{
  "hidden_size": 448,
  "hidden_act": "squared_relu",
  "init_std_qkv": 0.0223,
  "optimizer": "adamw",
  "batch_tokens": 65536
}
Each number is 50 + 15 x the weight over the matrix's rms, rounded and kept within 0 to 99. Layers, rows and columns count from 0.

# layer 2 MLP down (transposed), 3584x448, rms 0.0501, rows 1411-1436, columns 320-383
50 59 45 18 77 31 41 39 43 70 50 53 40 57 72 58 70 60 66 43 60 58 64 61 58 56 39 40 63 66 56 51 28 42 61 46 36 34 81 64 48 25 56 61 99 38 59 51 48 47 64 47 59 59 84 71 38 33 51 60 26 33 42 84
52 87 44 52 43 84 83 60 68 82 54 67 33 54 46 67 55 36 42 51 62 63 46 78 34 56 74 51 58 54 70 35 47 61 29 31 34 55 36 68 40 33 64 35 74 66 44 65 65 48 72 51 57 74 52 46 51 54 44 33 77 38 58 42
42 55 38 55 63 69 50 69 69 62 57 00 43 27 28 38 73 65 52 33 72 42 69 48 41 14 69 39 23 69 57 62 55 63 83 61 51 27 30 52 54 76 41 33 64 54 61 37 80 50 17 12 43 51 84 45 40 31 45 41 50 50 25 23
44 58 56 45 54 52 58 41 54 51 45 50 54 54 51 54 40 53 45 57 45 57 53 51 54 47 49 47 55 53 48 54 48 40 39 46 55 50 47 49 42 40 43 49 45 47 54 50 48 51 49 54 46 47 54 61 60 41 53 48 52 50 49 51
65 43 50 43 58 44 60 53 46 53 50 43 49 38 52 42 40 61 50 46 42 60 51 47 47 54 56 43 48 55 42 55 61 43 39 46 45 57 55 46 47 62 48 50 68 44 54 70 43 58 44 65 47 50 40 44 44 49 51 53 61 49 49 55
42 43 49 77 68 55 52 54 40 33 52 52 33 58 61 48 51 66 64 32 50 65 82 57 47 44 50 40 21 41 57 52 27 47 55 84 52 54 37 43 42 62 33 35 32 40 21 50 64 54 40 78 86 54 24 53 24 64 39 68 56 45 42 35
50 41 61 28 48 40 51 55 73 60 43 24 50 36 42 74 40 46 60 42 68 45 51 37 60 22 85 51 75 38 62 54 19 52 98 60 38 31 55 89 23 20 32 53 65 77 67 60 65 57 55 50 39 48 25 84 84 30 40 25 55 60 60 44
50 46 59 40 35 71 63 52 60 37 49 47 48 55 50 56 46 39 55 35 52 48 45 62 41 34 28 37 51 55 49 50 44 65 52 50 52 48 44 63 64 37 51 54 54 46 43 44 52 66 52 51 47 54 52 57 49 47 53 60 54 53 57 38
44 48 56 42 59 49 54 43 48 53 44 51 52 49 46 47 47 53 40 58 50 51 48 56 63 52 59 52 49 54 53 51 49 61 56 45 56 48 37 52 51 51 48 49 51 52 40 65 42 47 46 51 50 45 48 45 58 47 46 43 49 42 52 55
46 37 61 46 34 40 50 46 39 64 35 48 44 64 70 33 54 35 47 48 58 82 58 71 81 34 67 43 56 38 36 53 45 39 66 56 26 43 41 51 53 54 52 66 72 61 34 21 18 59 33 61 35 69 36 63 43 50 69 48 82 32 52 36
58 47 50 54 55 42 70 39 45 53 43 42 53 61 54 52 53 65 58 46 52 50 56 50 44 32 44 51 58 49 57 53 47 64 60 58 41 49 50 67 53 66 45 51 40 45 44 64 44 53 57 54 50 43 44 53 40 45 48 56 41 41 48 58
66 46 50 26 61 41 43 55 50 64 42 68 36 58 35 39 35 42 89 38 57 69 34 65 89 71 39 42 45 61 45 60 20 74 36 28 19 16 62 70 35 48 60 52 38 00 65 04 52 50 46 44 25 50 28 62 71 99 36 86 40 28 45 85
48 35 39 43 59 61 45 55 52 60 46 49 52 34 57 63 66 44 43 61 60 56 67 69 59 39 46 57 49 55 51 41 70 37 38 47 41 48 48 69 44 36 36 52 57 49 65 45 62 61 55 59 56 55 67 64 70 59 56 61 48 44 48 70
68 36 69 52 30 50 47 09 50 42 69 53 42 44 41 34 43 64 20 24 61 50 37 73 55 66 56 44 14 68 63 39 49 59 61 58 73 49 47 53 47 43 35 67 58 52 43 48 35 70 30 60 18 52 60 36 52 57 67 51 49 55 61 41
61 51 34 35 43 80 45 34 44 60 45 16 33 56 45 49 65 40 36 52 68 61 41 56 46 61 30 69 54 61 66 54 43 55 24 51 58 47 29 51 52 59 46 38 48 46 57 52 42 29 49 61 59 26 53 41 39 47 59 60 55 32 64 62
46 30 36 61 81 58 26 36 64 94 23 39 26 57 37 61 42 44 79 69 82 33 54 35 74 67 35 62 31 43 38 36 03 75 46 35 68 73 65 59 48 72 52 48 61 68 69 27 33 38 36 42 26 34 27 63 40 46 77 70 36 55 49 59
56 52 20 22 53 15 45 36 63 32 39 44 25 74 46 53 80 46 23 46 38 44 69 35 56 46 65 38 37 27 66 56 66 61 38 50 48 55 74 50 54 61 43 35 40 42 74 61 65 48 31 51 34 09 71 42 35 26 40 13 49 53 77 33
39 56 56 40 49 29 59 31 50 30 53 49 69 46 47 62 73 62 35 25 53 63 48 45 50 67 83 34 62 42 61 55 54 42 58 50 60 57 53 38 28 71 40 61 77 49 53 51 53 58 57 44 44 70 61 36 22 35 43 62 57 54 56 99
58 41 32 39 31 51 69 44 48 64 47 55 57 50 35 55 42 52 60 43 49 67 60 55 57 46 36 46 29 59 42 38 43 35 45 50 42 37 29 44 47 41 56 59 40 46 55 40 52 56 42 59 43 76 55 45 60 53 40 55 64 48 46 63
45 65 29 24 51 45 49 60 71 27 41 49 69 49 43 49 62 36 35 66 62 27 96 59 23 63 27 56 63 70 48 38 95 66 59 78 61 52 43 58 60 72 55 48 50 47 58 61 53 54 58 19 50 00 40 41 13 36 66 32 54 33 27 16
43 38 35 66 35 43 30 35 36 49 40 44 45 78 35 32 31 39 33 51 65 84 36 64 45 27 53 47 54 43 67 46 36 52 82 41 25 48 38 52 44 72 35 31 71 54 51 53 51 57 34 39 52 95 45 30 58 54 68 40 33 21 52 36
31 52 65 44 53 57 45 84 36 54 56 36 48 55 59 82 60 72 46 64 50 50 42 48 10 72 58 51 38 58 17 65 43 14 52 40 26 25 64 44 44 13 73 52 72 66 37 48 71 30 42 61 33 52 70 53 85 31 65 42 65 58 47 41
59 61 66 11 53 80 53 49 54 53 67 54 54 51 63 59 42 64 31 66 34 82 47 44 38 42 44 74 65 53 36 50 26 35 51 50 41 46 60 44 39 41 51 50 39 33 30 51 54 46 30 25 41 57 40 59 67 33 76 55 61 48 34 39
73 57 39 58 55 40 43 50 40 35 65 56 64 68 65 35 61 48 28 53 39 44 36 61 63 30 30 28 41 51 58 41 35 27 51 49 45 59 60 34 65 53 49 45 68 40 39 42 45 56 45 71 68 49 75 42 57 59 66 52 55 20 57 58
46 60 40 75 77 38 65 38 33 50 44 48 37 73 44 53 43 71 65 74 45 41 26 41 46 50 44 43 38 40 41 26 42 30 60 68 28 42 08 32 41 50 46 42 57 69 52 49 35 72 12 89 42 65 34 49 65 52 37 49 55 22 42 69
63 76 40 58 26 15 53 71 46 67 65 52 26 49 54 48 47 45 70 53 43 68 58 62 46 63 45 68 48 35 24 35 42 61 53 50 26 44 42 89 50 44 55 26 46 55 24 58 52 49 53 37 36 48 51 47 81 67 59 70 43 27 26 51
# layer 2 MLP up, 3584x448, rms 0.0554, rows 1412-1436, columns 320-383
36 48 66 37 61 51 38 36 42 40 52 60 69 53 49 62 50 43 63 44 62 38 56 22 69 55 65 50 28 41 39 61 34 56 64 63 50 25 78 35 53 40 77 53 19 46 51 48 25 39 53 28 46 38 67 54 34 30 39 25 32 53 50 60
71 44 54 69 42 38 50 49 43 57 38 70 48 41 38 57 39 13 69 56 46 30 70 30 51 84 48 86 64 36 47 63 34 37 55 51 55 77 67 42 51 57 59 31 36 46 80 40 44 54 86 68 51 53 73 40 86 42 40 42 67 61 54 71
49 59 50 51 51 46 44 61 59 56 51 53 49 42 39 49 45 55 47 46 44 52 44 38 57 52 53 48 53 36 46 55 55 46 56 43 66 47 54 57 46 58 59 44 34 54 57 51 62 54 55 58 52 46 51 49 64 57 37 51 53 57 50 55
37 55 48 62 53 41 41 54 46 52 53 47 59 58 49 47 41 57 52 53 42 46 46 33 57 58 40 46 66 46 39 44 58 49 56 37 51 42 52 53 50 41 58 60 44 61 45 45 65 59 50 43 62 34 58 56 52 44 37 44 54 56 52 55
17 81 58 42 28 62 45 51 21 43 40 53 33 43 42 57 38 44 66 55 71 41 78 46 56 37 47 63 51 60 35 51 51 32 56 55 39 61 52 49 41 61 56 44 45 23 71 83 64 63 28 21 47 61 60 31 77 53 48 53 43 58 20 83
76 49 55 36 43 39 19 66 45 55 61 62 26 70 53 65 39 32 46 72 44 64 58 47 47 35 51 56 63 27 67 33 15 34 74 37 41 58 71 77 28 27 62 59 23 59 64 23 37 34 44 66 62 64 59 54 56 53 38 50 56 49 47 67
48 59 47 70 54 43 46 50 64 54 42 40 63 46 53 53 32 57 53 51 47 60 51 39 58 51 58 56 61 50 43 43 49 44 58 49 62 43 56 38 44 49 55 59 40 60 45 59 60 56 51 47 44 34 68 45 58 45 42 39 48 53 52 50
43 56 54 61 48 41 43 63 54 45 44 42 49 57 46 53 40 51 48 53 47 52 47 50 63 55 41 51 51 43 47 49 48 49 47 56 57 47 57 42 49 46 52 43 33 47 46 46 62 54 45 53 60 48 53 53 55 55 46 55 52 66 46 48
49 49 52 62 53 35 53 66 45 80 50 48 45 49 59 63 42 50 61 60 39 84 41 47 63 55 55 40 56 55 56 60 55 33 55 29 23 63 73 57 66 44 64 42 45 79 59 48 47 34 44 66 43 46 75 28 65 56 60 51 59 68 62 30
47 57 57 60 57 42 52 52 62 51 48 49 55 53 34 49 35 47 41 45 48 59 43 42 70 55 48 52 49 51 51 40 48 49 48 39 58 36 45 47 47 47 63 43 28 57 62 50 65 53 60 38 50 53 55 40 50 54 48 43 66 67 41 41
27 27 56 48 98 63 47 37 52 30 70 18 72 51 69 37 15 58 25 67 78 33 83 61 63 56 30 47 45 52 44 47 72 24 48 80 69 45 62 33 53 85 73 63 40 55 96 87 49 61 69 59 61 41 61 12 62 36 37 67 71 48 21 61
46 57 44 57 57 42 55 56 53 57 60 55 51 55 42 39 44 59 54 40 60 58 37 43 54 44 58 54 62 43 41 37 42 46 50 59 71 39 56 38 43 66 49 43 33 48 52 60 50 54 55 32 48 46 53 46 46 46 45 38 41 66 29 38
60 48 64 54 34 42 19 39 55 36 19 37 47 53 48 54 13 38 59 44 49 39 47 38 23 56 70 32 48 28 21 53 29 16 38 54 43 44 38 55 39 72 54 31 54 65 47 48 43 40 34 46 38 37 51 49 53 10 32 41 61 71 86 45
35 53 50 53 57 34 08 64 53 66 27 71 59 62 49 54 60 80 44 78 43 64 51 52 46 62 39 69 26 62 16 49 41 03 53 20 32 35 33 65 46 46 64 49 36 56 43 61 31 47 29 43 23 67 73 73 84 39 74 36 68 61 53 56
39 66 56 66 23 34 63 79 63 27 56 36 29 67 59 64 55 32 37 81 21 59 31 64 44 55 48 51 58 70 52 39 57 64 62 51 57 22 62 71 70 31 66 48 35 47 33 40 46 59 76 72 51 46 65 74 48 58 45 11 57 93 57 51
16 27 71 55 54 72 27 37 31 70 43 45 47 60 45 63 12 43 61 73 36 47 37 28 54 54 33 49 76 73 42 52 58 53 46 56 58 13 37 51 23 25 89 41 02 43 58 33 27 65 45 52 24 48 47 29 39 67 56 49 72 60 55 61
70 73 70 81 38 40 51 50 60 50 39 42 58 36 76 30 51 61 35 59 51 42 55 34 64 30 41 44 78 27 49 35 52 62 49 45 50 63 42 64 68 64 43 65 63 64 58 46 65 55 63 40 78 39 52 49 37 71 21 61 58 42 59 38
52 52 52 59 60 45 31 40 40 49 63 50 53 53 46 53 41 34 51 62 28 54 48 57 39 75 35 44 37 45 53 45 41 66 60 68 59 64 51 28 47 27 69 36 47 44 36 48 42 49 55 34 53 34 57 52 49 59 54 57 64 44 57 51
31 52 38 62 57 60 71 57 78 49 87 73 85 73 34 51 64 42 59 42 46 33 60 00 56 66 50 73 82 57 57 47 47 51 79 51 43 46 73 55 20 68 39 36 33 78 63 73 42 75 67 68 49 75 84 36 42 51 65 25 40 82 42 68
42 43 47 54 45 41 50 50 46 43 83 59 68 53 34 42 68 70 35 66 54 46 61 24 47 63 37 53 70 51 30 53 54 27 74 65 63 48 76 25 63 67 55 77 57 51 60 40 47 71 60 52 50 23 30 73 35 46 47 48 62 60 00 50
18 31 70 48 66 49 30 44 74 70 58 58 60 51 05 54 19 54 66 56 51 58 35 76 32 94 34 65 80 41 42 24 30 30 65 50 48 35 77 51 53 56 76 29 15 65 52 42 31 50 48 53 47 48 68 54 52 69 71 40 59 40 27 49
34 40 42 35 63 48 51 37 52 56 55 54 53 44 54 58 22 56 41 44 44 46 51 41 70 66 40 83 52 26 50 44 46 38 53 46 80 60 61 25 37 56 80 53 24 78 65 45 51 42 64 33 54 38 86 32 50 35 59 42 48 84 47 57
25 36 69 35 31 37 31 43 63 67 63 55 37 29 23 60 31 56 68 66 51 50 62 42 50 55 45 67 37 38 45 66 32 53 40 49 61 68 54 53 40 45 61 36 42 63 42 40 50 45 66 44 48 43 56 50 57 54 57 47 63 66 60 57
36 39 08 32 55 47 54 55 51 27 61 56 28 35 28 33 65 55 57 60 53 67 32 21 47 87 54 51 70 46 52 65 33 76 51 47 73 39 60 64 54 91 62 49 62 38 56 61 52 31 70 34 73 58 53 39 45 50 42 49 54 74 55 24
41 39 77 34 70 52 30 34 41 33 39 35 80 69 24 57 48 68 53 53 41 29 44 51 59 39 26 44 22 42 53 21 56 40 51 50 49 56 43 26 51 58 90 46 24 62 58 51 63 52 54 39 59 73 60 40 43 49 26 37 66 74 44 37